config.toml
n_layer = 10
d_model = 192
n_head = 3
n_kv_head = 3
head_dim = 96
d_mlp = 512
vocab_size = 8192
activation = "geglu"
norm = "rmsnorm"
norm_place = "pre"
norm_eps = 1e-06
positions = "rope"
rope_base = 16600.0
rope_fraction = 1.0
qk_norm = false
attn_scale = 0.102
bias = "none"
tie_embeddings = true
parallel_block = true
init = "uniform"
init_std_qkv = 0.0244
init_std_o = 0.0
init_std_up = 0.0244
init_std_down = 0.0
optimizer = "soap_variant"
lr = 0.00441
lr_mult_qkv = 0.7
lr_mult_o = 1.65
beta1 = 0.95
beta2 = 0.95
lr_head = 0.0108
grad_clip = 1.0
warmup_steps = 200
schedule = "wsd"
decay_fraction = 0.849
decay_shape = "linear"
final_lr_fraction = 0.0
batch_tokens = 131072
seq_len = 512
doc_mask = true
train_tokens = 463400000
steps = 3536
dataset = "wikipedia_en"
Each number is 128 + 24 x the weight over its row's rms, rounded and kept within 0 to 255. Layers, rows and columns count from 0. Numbers have three digits each. The size before them is the row's rms in percent of the matrix's.

# up: layer 4 MLP up, 512x192, rms 0.13, rows 133-156, columns 0-191
# down: layer 4 MLP down (transposed), 512x192, rms 0.121, rows 133-156, columns 0-191
# gate: layer 4 MLP gate, 512x192, rms 0.128, rows 134-157, columns 0-191
up133 092:159146117141103123159181150134136119142125133140172130110110123168142114134163114120119113177093133156138131118143120175157097093141127103103162132130126108082160091108167110140075105124131094108099115137125122097092154164100098142152110089134133123117111095167123124090106145136132139073127106117106129132127149145135098102062123135110113089141101170114152148140105105169145097101145163161165134097157125155135146093111093135149103105159145134106163139128162112120123122123137137151116146138134111121162103121132139148161167138121150138172092114115187141132088174134108122100
down133 096:121114120109127116122145151081110138137184115137121129158190102097115110124130112087143115108125114084129132176141079107149116137129122187156135149117100167125117157136131133130178144120107086129110138142129131166135131102128119097127130179133111104089150159079135146147115100116098157175086162152149181148152107141150124142174113148142093134156127099124110114143101153079121098131119129129150097105153146099124140135122160115116138118118105132134146116110063122147110118118092138155125115162120116157121130101126147127184102107119114120136156106091107146178153086103124094112
gate134 099:127129124125098169082114160100103103136126124143101120149127098146095113126138152124098130171106153126146113148137122132155074117127107137135140135112139141125120137120129128136146114151149111108146134149122184087127160112149159141131126179151143137104153155143124098144162103128125088190147147137148147162089147134114117139137036158131111153132138133192142146110145129206128120159127154128161108101143134107122133109161111124147107090136126134154156131118124096159123091138088099140134112171109138110156135135083127119131148103123125178141136176152165124134134139101143078089
up134 094:118106117138178116164136125158154158078113143111121121106138149092138146107091115170173140127158124090122126108122137117148138163147124134082121107139122139108124122149074130094113091132141114106099083084140112180109097110085131100143132070125116101111092114111136102145137119125138100095103132130121104106131123141137113161135168140141158107134152094072117103157137181095116110110140112134137117135095134113100141147120111167127075134111157124188100131134142181110131118136127175091116130104121108125109196159148115119106156160130093129092141135130104115093119124125144129139
down134 102:156134130127149170089099153107117093123138127157100120166129140102117137105129119132107102142172104122087153156103178130150096082127054084106130114145159181149139121116120128183094111135133145137150168122155124106123140152120110112136099134099100158126140119153129155153116148120119131143154151164090141149139108125093132104180155153159117164132118100133135127088182101123163115159133127135092107116106186122111105162134101148133122122145122139129149175093143169132116105139110125138112160150133122114162138123083109126081121137141129167135139121173131124105103133119073114114
gate135 104:112125111129113155119102125152130104159113110158062117131130147152083134163097155168107093152166097158084109108154091081164065149109166150136149113099121097151184136118104116145159170127101145079135151132105104117095122093130127142133128156096103182136097144133116112130103110158134133124107160102112133094149120117130140133150110137128106122131115129142147130135127161103097089104086158124096101138128121132133093090113108124146128080138153104150149148115101135106136104146108099133126061115107133108115146129101119088121112135129147111114164159149148142146139120179131099118
up135 100:182105171085132064158120162099126175117142176140126148124107137089139142094173147126117110167115143118117126144128096128139114072081140076122112125116122162110110113154117122143091098119156130135101133120089155129203156102122141139111086088150126137145154123142123096141145148160112137138174117073112143097118145128152114083111145149123155102127102140153148144121107083123119135163117122159156144109156119142133106110104125117128167155122105139147131129141129148081105159120147151110122187116091089127161133145134154130129143141173128147127130087125126106137142119109132134122
down135 104:103155133131130145126119103108118119178128111116148091100112114132109098106101087126140137136119132130129138126131203156135156121105110140144165145092137188124113141126141108118097163100166134173115111089118094136136122153127166180092152128172120147132112094176137156118148118115113079144136140074157151128077122101084128120106161107109148149089113150126132180139098109116146147152122128132141131114102111141132148080147121137109164169169135140126153091108123164148101141147135103142155165147164122142142163114122100113147165130138107086143125162095150115119096116127095106139
gate136 094:136147132146123085120170141108160144122122102119139148090127114106183099116124107159120145124141160150112131182156168107184076158145102123098120146158159114136133113159101121110140127120160141119123150137114131133121128097198130106131135137128125128097118083142139104094130149137145086156122120130136112106125108083144118135102119139132149149163171120175082157089160135152140050114106115173130136130146101124130123116114140119112150148124093181158145126130154143138112120115122150119159121116161116152117100081126109113128128117098130112135092091093126124132080138168098097176
up136 095:142168124141121136138152166132143141118089126067115128144133131159165066144112160133126155150118130164148129128134164125111135131129124125141099133173116110098143106128130139149152128112133123098110140097136129115113133120164132143124112170068187144169125115105136085095133152127160096125167130154157146104112139137178119123134158137095146129151135107169089121091146108120154111139094093151123133083094126101109131109103119117119144106150150135153120102155198116114154102124151126130176112109132122162107120134117132131172129100142108090115127113153158130191103125108059102158
down136 102:088133148134166106141155128160101132153139119182131131120131124101125150082149114139118105131156140123154138125115113089076187111121151134138125093127115140129093094124144088121103122155135139141168139148121128171124135180079114098134087118124126158177166158119106115149124139120125144114120127089151104158116146145135134137149141130140123136098110098090117155128149090143108173120138153122123116143105099150131176149121100133130115126130129104121124121148091180131079122136152094136094091156114135090139155169138115119078110134121128169141117128124095144110131206115190155090
gate137 095:162100119145134134129146082161094159094112125118148147122114120143118105149118089146110141132154135144146110094141106114131104147121158127162106085122119105164119133178125162108143148148138143107176147131117159106140107119164117116128112112154110128171099107119157185119135129134111104077120140146082147129102099122108114139127092139122161131141142110129149091107103100101080134148154114093127091158140120101135134136112130129110099095085108168150150178123127089131150144109096150107117151122140091078184101117133143066148106101111112159109146107115151150130159163124125173177
up137 096:138118154144141173151114089119113146097117115097137158089099101170142109163122096154142158100138128107133129125125099125130086102125116143104108156140101151142113119162114155104120123119120117112163154121140139142101159115156114120130124141127130112111126190171133131114121138150115119094089145092109145103102122126100128113096127112130179134117157100162105133111116129089089105093099122157135171092125122089141116159127206176155136166115128122124162122093152112156089123126095129158107136125156094089095140102099128145138120138126131152066145089098162137173141170140118097136
down137 094:133108121118099136106131160107142124160142131119100161119131106135137126138128175153155146100097151104152110143078146107161167093133147131117139154119122133107107137114114086133181149104120101130084151130162077109140127154108147122117199131119109108102093157139117083125145133113122088179116136138140106135158130146126162116089171137063131137136121133138106144190146129138124147116105156133179134117120180138133110104142128111122155132141136121124130102135137163173150114129152107113110104103107110092091155176111122158090160158154115115124148174104144113146178097101152136138
gate138 099:090103109119106136114102114140096137127114133158136133134175126104141126147131127134136105141113111130122117150145117095169128108063157145131147156139136130116108131122144125124103078077110103090131142169164141101106151069129099090133127131137150138136067175128149153154139149149128127151154157148157152143112137155114156107100106112109095090154139159139119103080134116136112125111106120081070121094079176096090144126124167118129119143105126111079172170115126159162128126119119144103135131124157104125143088163162168141088111130137162108140090130111147116136111119100159128130
up138 102:174156130168143099125124158109107131167144116156138130136113090113095119088116127122113161124112156124152146119118072133095106131165130124143101116082119141160119118141134142128123144132154122132133155078140120155124100133135140161109155121114095132117128111140140114134153137115139127102106148147140105148111128153124127139189090199140168086101176105091154089171103127120180105134133170146074130119152141136192132141125118123127110100131146099119120107115116126134159096137131112132154109113045162114123117125125094127132115177092100167127125161137109129128164133149119136081
down138 094:141130125129103134099093130098096138139123179132159086137142112115178134185120166098137091136154113107125100127140142144180170121067133139101126097154111124118106134111141136081152112146139128072161125157149110127116136135146116129131114142128122173126072152129128158146142129151100133139137171130150132118132072151133088129100103107118109130139117128137080135089124108133131179133120104105102117102153176105121130101144145097098184140136127184147137195142122124111124158107154114132112117185159093145129146171111127136113106101148123145115130122134166136141119159141139158129
gate139 109:137156165098117142149139139114130176162104156110130132097163097122106117095121107117101158123156088075142121155137144088140177108129117183151077130134165132122124107116142140140147133122140140116133103165125090098125149156184115137116139131159138134128143105083188170146173106150148149156137147147124132111146107178143101114138168146128087110104114126124155156146102133123116123103147115139108087118105156145117153142148119182129116184146109133114108158098141099125127158189106137115160131117133114092117124161137131130119135127134144132099101094116199153123162141136131112135
up139 107:119139129109130115134114175114125101161147148117103186122152099126143120133102074132125145137148147100111112151158105115131141129129128116140112140133147154117103105155138131148103140136126158089082143156176113139107159147148109122130097114127119110135113137120138142133126118157113106140159137125148098113122135084118133102120110097065078114096125118152158126120067179185111133109162122137119161098116094127162140144184186137152146157150166153098102177086152100124130124126108149150147130150142130109078118135098128133104116142119168084091159137162167114124120130131180110156
down139 105:105172076095158166171121136108151162117158178131103089114138118147134153149128111130103120148085138119094119116201106140120142140174129177181128130153152082143100082118118149122135120153127185130125097110141155143106140139123128140105118084120135147121150100150109162112147122165138125137163125098116157117124104137131099121144139089151120124097183124142117115129136093098125146128137114149118117133135112115142093124147119137117089113114177155120069114092103092191137144150123098112123122146126089113110142129145086111096111122129123094100100110127139113130157153128103133092
gate140 097:173124097105112115132130184110140104162117149145146123140135132114132121115117102077155118124129116100117065144151117124111156129164108124121131124118172129092083091126144124134096097155123145144124118082103103117090126159121138129131159090099130141085147098131105106125085130102129113126135101107115142147100117103161135136133111111105118134155097143159145125150139123190108145162154089136085122081143126093116123127137141092121105137086094142149138152136141142109185092105127090125140116115103108121102081165058126147124146141129137160153170095115109164131180104124142123099
up140 102:127119179144157098147119121134123142090135178169120089097126164111162121124117107137093179179172135126131132118139146117123120143135144110119155140146136140128118150104176132108146129087221112086127155127126152117128118140113103102126082122169096094118118143127149143135151108123074153155112140096082145125130143140120124116153097147167138133146144104140110137086140102102100133105090151155173108151120093147119072102147099136154114132156150143136112112142133136148091096133127134122128100129130130155136119135157110128082130110145067137157082167120141126135121116099158153147
down140 108:112133146079129156125088149117134131146125107150135160096123137132150121154157126117146091132154140101152091167122128134074139155138149084068106135110144149089159097104124103149157120142126115171128160149180127098161158127158104156118114132128120124110140102116152109136149119135182099172062128113110136095110130095122133137148112123130097128133101098122087138119141128158153183170160156105131170121084116182133110144145125109138126151128122110143139166163163155090131130155103105148160108119124137123148127180134141081112141096148101101129140134125119129107151168127133097156
gate141 104:067147110169085131119162168127138119124157150120112120103159125106151139091098112100132101122066170118121117083141090122146152138128105140138140133122133137129123133123143123124126128163144118117089133073168130086061150127109088132109143164106108123139157149127144167129119150085120125097132157120121121150110130116146167164138135134137107109133128105102140131134123127109126114105145169103112116164156102090109160120123176093109133124159113105107148151133082091102127098137096126154117114147159095116108067128146131164180124181086133120125157109119150090123091143131121140105
up141 103:118123109152141131076130108148152118154132135125184162146174121120129130174111115142144182101126114168097120154124129129184102144135143122135126137075142155107112136104078142143110116144151147075140104108150096105131153121144157077122139135149134130112138118099151154112120105118119128148087137118108129096134104157160141094122120100094153136094133143163146132096126123139075090130112090133149104140142112129154146108126138170138118102059149125125125103079117080155133127118094125134098123115115167122153120135158104124116117073164140148131193129131066150130139147140146137146
down141 095:137142108142090097151153115095054134124142140141123097103136139117129127146149116122106103122162166107086109170091109109170142096121142094133163124139133150131133127139125124157085113111067106171103117110140121114148105125078180094150121129163139145121142141136135113130106110146135140154130123136106122178131160141116154158138129187162146112119172143115159137201086134111126102131148123139107131082130122112126138162159157100121177142119135140161127157091131128152082098172106090128121131110126132111126112134093116127143111113162108108143125101092110136097093152153106157129
gate142 098:124124134131108176102134126150102153141141121094157109191141117133132132093123137131146124112119158086100099131129157123122129125154138127147144103101132157188187143148092121099092152147170141129161083128118113119100142127078160140162108131129117136110137121117141135052111155125118121142075096142164113130088142121106110148121110176121136105151119140102137103113187109130146136091127118185123103172117101131087114119109128124103112085139084183147119103120141149163139119110164132136136114147132120126163149138120107094138116146126100110128156098134118170129146077135113093140
up142 102:107116132140152103116128095110132151143122122119100160086116083122153158108135080151121115109084140060127149145167140113132101143143178102117132088083157145181135154121133140121110132130099105128156102123115152119120162104135087092126142107115159148137153160166131132129109122116127099106111114102158115088114135094105138139085120095126177089114075140080134111127152118140090108129148152146126202116155131102095145158107126160153091153150127121139129099130093109151120118133155154127070118097164122124145156099148104124116143154118113095116123106126102143157148120107158124134
down142 092:156139116106125162146138158107149079098121150153125120150135141120161132129132130128109145163133062120081111142125131127121128109109131111103140165163106132117162124129136113117147114127114129105150152138119083153124092097167121128120114157148155160143115128092133090181155159124144163120167167079133104147157132142141125103154121113134097134140169084147157125153091192148140135140100127104150101104141102133153129115156123121122158151100087122073141141133141133069095134131124097151151118157134124143114083131133123129098114122096201122194144151125178138114133144119125154142
gate143 098:111093147176109128142128143096143100129134165158121114129111121147114092151139152121099122152155134132122128156162114135131092118136176152119114121104123134128152168117097105113085109117108127142094099102143129135124144125136178162114162128128151110102130141095098143142096119159130149119148132129115102107073158171146130083138156146138107080141102164108152129121087161120070139147177139171142117115100116103085105133129157085167115163179170094156176134151150149154129145107125127131121105083147122127117103170145115084144157114130110102103142141109154159150156139147147138156
up143 109:117110157103130115121103137122088097116122129132173132056090141092114151143135125157168122136124098112156103130122132117134130161158151118150119149101121124089145120140105124108057120113092182148126103137109129158116114069143143155093108135141160109107130135114148120154165148140159122123120157134134091111121129118138166109084091128110154126170113102128111108157130137100143115104176148167115135123125119142131173105133130141141075121158112117153108133121136154104109108099165158127142151112125109165161141140169116050103121114148134148134116137168104141100132082143175165139
down143 109:130128100115140128100135136138191159123107176112152136161149110121131134085097147088182189123124159105135126125132112125146131105095162169120135113161097120142142115136145133114104142051107115109147088151083135140122126120136113131158157117088121168152099119138155156142113135132159151110146119151118143142210100122095122100138165130066143124113074144116113112123095091108141109120118146135109128112068102149161103141122135130095143113133105134108094078150075128110129126164105114131146149111152130160138114132116138149126109157151098116113114096138115113118119141113134121137
gate144 106:122115113126171127142144154159167151161112132132151067145142099117176122104152144122102137149096190110106147153127176102132115141128126106148116142147124158164124150164151147118161152119127146172077134143101144115136120117105146147123183155128164119125150145133144060126136086129131129118144178107136083105075159129117101140095146106128164083147142105090104163160141119146131119121126115120132124131107139097142114128108109173125083109188154120154160147122166122117129119117128132105147136142109107127109132137146151150116178171176149089135134118120115143156150096143148129130
up144 099:110142143142070159151138102146108120103140122118132134109121128148107113147096119159168146108145143092135106126099108130152123072125136139108136147071133115130164117126107129148092142137136132097151139126120132140169147087209120115126104132133128110106165099117122161135119170143131132153101106142114133166131126134164129160166113139169119160163099124154114122116077169115126071085131154150131155143158142135161113156124138094156154183119109132118133058141124083103110157102142111103162135071089167157119130149135137144142120114117148162128130111103137124095097144135105124120
down144 105:145163106087136153140149158122119125136118119117126121088135113110121140116093132148098164114126138033108137112082146125145127087084095113160142122091127182111125099157185128126127132146144125145095101172144107147114136143154181133109140124129134135144092119109121119132139135095155101099154141122096111131135123108155084155130144150124124099157119099141148132108143104146110110111147139124147132170109155127170142133141179128122099116157143121081117120137144154091087148139096131150108126158141169154114157133152167133129159126117151090152125127169126160143057088148102110138
gate145 092:152120108142100122161113133107097131119132139124125147145113117161135105091154111096091161101164126121125099135105134128136042134146153133071141104063096101117143165163111092122135149109099140097161120090103136134125140131105132149142119126140108110093143140082113146103117134180159148171112108140132098139124159128115119126111132152158110123130157098105140126119139159125117118149145085199137122098118083134140130096170148133123109096160112094134119094089150100112111079120143126149136144179136111154102154143139145179119153136131125135123179109115141143109102118097132096106
up145 099:121093128134168134098094106127112093113116124111099145121156121144142161127101146121133187112148112164142085136123129113115137107119110114109139123140133103176161102152116136082107124145117092139123119127142113153152147115141113136123079123169109117154120104143127133181130110123179119134176079142116069132140102093100154116134100117163129132088120110112101163102124136160111116127101166153140114146144086140147131118145098087102125101142129099132083114091155091150093129138149146117132166114149139113108180125130097115181093160121135130105106053130152112105105123174133099127
down145 096:155133109164120113150114105165163134085113113146145115204081171081098155131142116107123175086107134145110140132141110142102111114085138146149111141121140149091128139120112145157179129122105128154150123154122184141129127115137119107141087156131141121138114101148164119133129154153100148126197153109122123148127137154175119168154172156123147138151179107070139118097142172110104127111126120076137141129118125138111163144080090163117116130105115148149165136100119127165108112119108109131111125141071114140143128098155150127135099118134115133119145159111148144128146135106118153151
gate146 094:089161092085158141150177145120149120075149161161126131123145108124098088134152099139134127085137128167141097132131124131094136126096106150118139174147140123103136123151138134138129160104178089114135105173150084117109097138175113120136183127106120119128134092110132143148123127111134140150193139153120132140118102107081194120168106173140108123084123129118135120101136157167133131108114085105162152121147150155141150117125126163203171092139150121140103113104170118112150123133118146108127095121102097140125140115143121118126148125096142114137115087121118121115118131148157138098
up146 097:131106154133114097108088120170145142165113114112132143164155140148164152126090139116144143112146132094145160144140126132123102126122096139115100128094105038105163151151112162104135127141082148093148115097120168125137121118098163145133091124135145141111115124144089151120108137117141133113068115105127123083150144178120086131124131087111130138163129124180144116095124163140134110133117125173178107159100113115119147117155168124076128132110136180142147151137116124136114156147129094155129133092113120153116134085187114116148076137117134120146145096125104079137117101130115111123
down146 100:146134101113107110145164103113115136087157129131137141133103119106106082137132105129147115095139113097131124132115099119112126120146141138126137116133122138132099128125111157117110161118165142152123142106093131091109186104185140156102161101122101139117110167103104122169177139137132151114193137123180149105094153091125147176158167159147080128091154116084134167129155141130135167143157124126122108146130146150107127095108105113131120133174161075108110128176165186093145118096137167098106104117140147120160136132130119161115148110137101095129149131130111158107123169121101120139
gate147 095:113130154115155165072151143160104134144123130151131112099199098106114125145141148110129133128132122159147118117139106121131163106123134193156121167103100156153121147091145166119132151119093126118149115123151156120091089071099108089177099114151117115095113161100161121127169127115152144114150114118164119131146158133115124092159138142159110134144129146155120147140121156158135191103099079142123149106145091141136085146126123119126090143111093097144109140126147116139138155107111133133121099095162137177109138130104144113146127128081127160166121154142111093128122134101072120160
up147 091:120133126133145110077106118128133087170142091110115111123095115114117145145133106133104118078125096137139132159129101094153133160145140095135123169161128139103158096163119113140143074151167136102160128162112154141097170135172154131111137109175172121127116125138136147129120157109146096108143094082105139133115151190151152138149101120146103154135114132114087090122112125087111101086120134113108103138139116168090142141129122121143158130161149134129112153102136102194112121129078135126146172154113110116108126168177108125120106129167126123129114111148137123164170122117190120130
down147 091:143086113116138104141155123172146099128139118129100173145122127145101135126113157153109090161129133121109133152156137153097122143127154110135104113109109086124149148148165125123143119149127120104089136127133125119140112129135123084135101124088101116115194109113129147129176139121125156130133107140133111118118151127105132114162126116151123164153168144163189132129104129154150132170061155139086126212148176126103129125134133123167116134125091107111096071134132105087166097131152093113128083130144090124094141115141145129138187123110124146094123115113135119120098174154164140106
gate148 100:130143095143110140115159130166148128114093140106145142091139133128104124139171178100165153154152049079132144159101126117144149145131119147117111133152127091179157106123171118124115168130152108177127111077101117130118100188165137104135135121125123143098132145135127152106135143140135098146169115142148158188112182131151129148125140143138143166128110131122136138149091116127136102133103097105058122170144176133137168095121128117116112105131110127145074150141146095111133113145147109121176139110150109110137128127113154127114126144155116157163140147154137112123144161130135090149
up148 102:123125158170139126131078167130125139126154125139117127155149138119152127115116096160123121137181211098131150102105130102113080090154143160118165111115118156128118136158141136127110065140137135112117176122162177127150150095146116144112105155150111110139145153110090117112123167166122154138178123095144113148127135136141119111122134099076124145150164116128131131141108132140127136142116080143168129129139124123110148116155121103136167140080132144137084112113148129133172077115108105102098166133097159077122121144151115134090090128130126089116138153180145104103121132160117096136
down148 102:126141104135153101136135113135138093149140127148094109139161153128134132100137123128119150163174133129088129160125167127126151130138165121175155139116089140108091125180101158151120144125116116151096140126123115131094156132078145084133133109106124150097132159131116122090139130129144135119155144133105160116134084082111121120158140144132118128149096165116141117136170119124101139104126131139115135106116126144131112080068103083132139124142126149165205109048094157088107134167131133132130106128152111139109187092116131148131131089150162140127107068121083149120148098128137153146
gate149 101:162121159125125123135103158118109157151159161135127103114141170121105115115166109144087143144126151121116164141120142102141122134151099128132153121120101139148152153152192077143124149170113120135097146158149137122124158124137152129143119135167151121130194095150115096112131126126119113115146160104116148074130119167129158141172135181117144089138127134119158097150097137137101149084147144147141179155171125129111083115167143069120105170104128124160132132130146123139081151134130134113151151142128087091129161135132091105130167158128147146116090147122162158125099123170086144148
up149 114:139134138092117120171132122152147142118112129114110136106183111086160129109103121091109120124111137114122130088077092146087124133112153121097111179114157106137095109139119126153132125107145146114120171093149129143130134129154116074123103117096104142103070137111157142165120173122142148149105071113135134127109132103154165106119088116169113150124172141155131107141152103156156134110088145143116110118157193139107132118147116116165126055077135131107130114117102120088132132112142120138148120071085143129117118154124119115107124092141084151159141127131116188140130105125131123135
down149 108:119122141159107106175162092105118126101153162190109128146122105141124119116119116104107105094157156120117154147131096133118117129151105118177132122145146116188099126132136110109170151192118093095101115131149127130154105101094123134139132159156124140149179103133144100149136108138157131163123082115110138105108133134113123114147152129074093124131086127171097115140097192109129110148167151083130122131142136149099105114118128133130172101152118112147144114120115101101101127153151113153142097173116088141138118116113141112172156165115144107130122076152110136147186112147133101133
gate150 104:159096137150106155134140146106103163121110108147106131128086116109129103174157132151152133135153136101128109144150136158149146097114169082142123168145126105118135132144125122124155085135136155147175150115128164135106124158134106109110083105112140101116109137122117106089146088114123105090071082111133098124103075125154141130139134166117154114151162136091147131167122126154094166161136143156150130131125109117167140117131136130127130128132103162145132096173119093124136182160092105169136098077146099112142159138152112123115167128148124136101080087106156151064143122116139110116
up150 111:104151128115080147109147107126118123135086141126134139104127091151180131126154133118116161107154110140098161134164165113094158119110073085129136130125127105146133135151123116106159165114147099148084124143131072129154126116118124182139147139140153143158137091126142153150099132116125175081165141104155139133150156099087107165167098112137120113114140169119123098103108125119122142149090140119118144146119135077130163142130146114089146093101135130090121123101118140130125129166111142107127167158095133116149128085128136171165116116135122180155109144133166061151090156104133148110
down150 122:112143132132152063089142146110176136122165145106138113123109099095155079151172107103138086090172132149139113095158136130105145140111148095113099068151094148120161075150151120083133144137150126127166136169115114084133147140131116162154098139096120114097133138145114152131147126160138123120156146110157145122108114083144140142151125130180158138126120091113112142119147123111131111121176111128108116113145148153140096128153133154136088111108131139129100182103105122103146132104128190105159103150152085123104109115133135098159110138108095090154139151141108111106119129130175132120
gate151 089:119150151161154118118138159147083163106091137165129120110134126133115133065144131088129126115142136140125138136144116151130107147108148104153144136123082107139154142144151116171124091116094119114108173095135187140149126118086152159082158152129159117116115176111072112077119111120154085172131120137174154108117109144143120107147112171120101151139123111119108157136063149124120159124136138133138083142140133154119136128142178150171140145101129139136129156131152141116157176109122061118112103141132135126091139145107133143126079121129161144131111149115096113125151123164170109145
up151 088:123097113090127113137122103112134128135155075162107124105108114164090123169131139133136128134115126141132076122117114122105124111154144133130100166145112191130122122126107091064126187150163125160171089118144139128137134140122135124160078153106147154132114096102129133131149138163128094112074160118127130134140151123102131150073112121179109138111134155132136144145121102150120093132140129131105133095139106139107141154095142164110144171121125170122144146113169100132130086151105160109147159141139142127101188086096144142124174164118129101103118123122131144174147063119114111132
down151 096:113117132181106135146107117135102090117183104102118058122148092115099170146125129162100099113077128097154127117191162133105086093146118101125183142090092123147147128131160088079163132123114110131148117140107152154106099132160102128142143137134103126120133133138094153144118147156131115113095103157092146146131106135132108146134133155096123131093134164118110125118156093166156144138147155146116131095145125138138146151132129137148177156144095111121135179178137141128159115097119119088157147110152135117136138135122155148125133129150142091113147114174154109091072113126148130128
gate152 097:123112096126154149133102146135170156081132098155090135160167139125175117163132150148106120155189108121113124079135086151151119117082122125095136104148108133149116125151124137117126121061113146160150159099118145142159119149144116094137086104108066120075154140132112172096145125138094151159132111126141112092081118130130133120101158186138120139126154134128130089121120141106111116105138139118122092102132155146103139130111073129121130082101158108111141148125141146124144103151113129141148102114129131144113143120125124116083120081134130087126116101128170123109143113188096093124
up152 100:143100138102126143142097182132139152109171110175107168107098147110146117146094125156107134174150150120121121147119092155147148085137116123109124122112168106074155154175087118082087121129129164147128134124134155073092149147154145103128138143109117173117084093142114132123131087129114193153132087148120154119128154103091103156141111138127120132091112134114147125141143138155155127144139119084106186089123168123148144126121114132143098078080115085114124140103126112102130137125107120153139128114090130152133149095142148109130078128098127098108134125159107122141145129155144136128
down152 094:137125124138153121139177111077152139131125153112133076099158110156102155162169096128117130133107082145120145128151129102126141179133148124157160118144127157161114088102089138136148146122171128111099120134108102151154096136139087182128086131114171114132181133123154083128142123150072065135104112148159128155106112091134133139107111120135143110128141131166161137107127132112087138130109089094125135148153131121134163147135134120121114130140146115117150140150121134171102114159110126090123146179139188151099147163170135147141152071136119170138094136105112125132145128121121113156
gate153 096:136116121132126144103142087127157132138121150052123123137131150117178127124117160099151114115110102097137120142116094188103158130123160133105106114143094151149118130087132110127084092149119126076094157091141074129133098148149105139123120122135159138174150098105131084135131115137154100149134128166125128145173143151147132144141134124141164099092163154135119139169110100157142129098130129139081122110143112122137117128152144130173139163106117147138141091095152125125114108109154141117136153140114158107127102171137146084156075146122116099133179144164104147091080108114160087140
up153 088:116141116122152120122131121136124127120176114109136115145112150138189169130172116102131073124098132102113122138179125124053104118069135105095144119121121163093129116140132117147119085112164143088118168112123136134128128152136147143105119146149134126175096151158132095135070106134145118153157111153133130126171150167111137123102107160117152093129131163143130135114073137121108172087140118139112130137131105122120123135113151140182134127109109131119146122139143109099143122104125125124166084132116082147181134154098177135123110106111154119145180116161111119089070114142130158129
down153 100:085131112132102141112086125110170092114135155147091135151098114117133114085157175155119092124116150114172166094128142122118147157120083125080087152158125102122111126098150165111132126143118147082103098181137165108173116073111146095116134183112114089142148172099137116116101119174151149106091110156170126138160141124148141130123082155138115114133109140122106097139119118111128128115147162126156120124086106127120141146113098126091119152140105180148123163098113152160124148138095110132116142140123138101129107107124128154143133148128081098135093115145084116144123131144105134154
gate154 101:071142147143125131096125114184133150136133110105137134141132150156123124097153160146157148111122151120115105183098104136155138133103095143125128138101152163111126123101121161133135163125141118163177133109125151124163089108155142118153101145105098127150138097105131141145124137138111115113102118106115103137123141119125118126071119100119159118196124127117115153144105117101107151150133094134139104130131140109158152131124102088192107171108148114155154135124104126122123196131133111105132152115114113158146097140142110181089131122152118111124116100054077100145088100174153111170
up154 097:123102144150115132098113111119102153134112099125134138086096098130185138124162153120130130131116148131145130131188109098139108144130148160106113112119087183144150103115065143148153132117130106114156124126135149125159109150061142133134153146120115126119102112151106157150096161155095145141104047157156122112129130185121134115158124157123139147109149129116109143135130103118088126121138125086131088130104120107159154148132119158188084150101120143141132120139110130111099099118143127164117147154168148197104135122129088106146136094089127098144136122156170127129151129140095099114
down154 102:161132096157108139130103130114146150132122105134123083127096092155149124138110116148140117098094169134093158117176156124088125130156098137140110111128110126108134113144163078144087143094083135094130153141116122127069136107099158161123147127148153130111106098145125107105113114139190153110092136171097143138158114122097102124180138130101121116080112151123158139109122143139145069117130116117138149145113143149149116077105133127102103117101085134103134112128121148118161092121111134164111129104118188103108144097127127108151137109109159187093115170171129165119132153119137145105
gate155 099:120125126144172116174118127102123116139163098102113110126129102135073138166162128088124149127129138150111085184163133141143152172141132135116125149112116121097125119146161189095163164114104160105122138117149121151123091083153092149109118127157144130128105153108136155138102118133111162081121145094140102115111132138136092104123133148166136152111132130121124114113078136138123105163158166145157128154107134177190103115105159113141106136121157114069088121090126174099103116119106097148132170126152157108129101110149140132103150167114133112066111113137124136138103151140131132119
up155 097:134173094141129140125130103129112131137136111151119114102102109159122132078100141159127119096121110154139135098145144088122123098160164104116166153145118195120174149117114125100111155178124158095115123090120117105149147141126169106129096076112131097119162147146126161169104139087136119104093131141136131106136114142129100133129149110184119089144151115148143112096160114147127128156110106139148169075076093158131130162116134118146152143096145136092117117130094156136116161169137100173144153144111124089161097128145096137143161126134102146117087133105156132102155145113152091126
down155 099:152144144121162125131154129110092140090161118138199129115098058148128158127137132087113152127141154135173130149110106069144154135146131147136119147109115121143115129129162134141132146115110129095161117146135168147102142086129155163135103092098120108136116120163111133139162124105154085147122085166114118097122124150131132145095135150084142120158104134120092091088105098143111101085150123154116118129084149130094100154109143123124109113166122086139114108149143136114115122118120117085103181121122150108138092142123166125092130084120122080107145104140116133156121161146108171177
gate156 089:094104137178112119122103155112122143147152144180106128137131146151126065136115077158151136117134124120105133160148102105086106132119131153139110109130110158149138114121169143124109100109126130102148139143114149132113175110147113135139078095119108131145183163114126135125141111140158111151127118182189167098132130117119146119148145171103084104127146087071182097102126158144134160099132102123078110094115131183122150124145142141160114116141116120151174133106117114100165144151077147147158136133130110128143099155141146155118129131139133108066155131153107131115145125119133149144
up156 098:114154115112130103109115134113128112140178144157094128121130152117137135134144079150144139130183100153093112151128133152141141166109118149151120121176118141149115130122171089131105148061160139120156107137103150081147106128129142083139107113083117146133127163138133128154116121142158152153151122168155144103118178094153148113158184157167113137157105128124160126086127167131099141118181139150130151109142121153114161105094187089151099113168135111129129099137137126161177159146146130141140127145118116141104136152135147130109161091127097109088132109096088080131116130139126147130
down156 091:174142102103136134137160126161133101119107161089151124145134120135116135158111121098157135145093142115145159111139119133140140113169118128156136112123113120130084135114146113130162118147144134110111175123123157111135155129107127148132132146166133111111101110144107102131146162107098063102070085130098152105171079130118100117090136133161164148146100183128080138143122121102141125148113106095129096139128122099119127143122127178069146111138090126126149134131104169108089152135118138122113148130174114147105131079129123108158089103093114096176092139104138154144095144101089096162
gate157 100:138136130106140147140093131168113136135152136138093137188147152143130098171128119157117137118126167106111148149155122086115122122113166135138114123108125102138109118152179092144106090104109128157119113098156110113085180163113138155132140121115118142112118143160132111124111119101094079094140151146151186134155131141122134160139105102125137156140116127150077119181087159119074182148121102125113152119143126150126133114114144096122091177106105129106110095121096113109133128128150177157156116130109095087157107147114122163129123134114117167114162137152090167109144137072112154114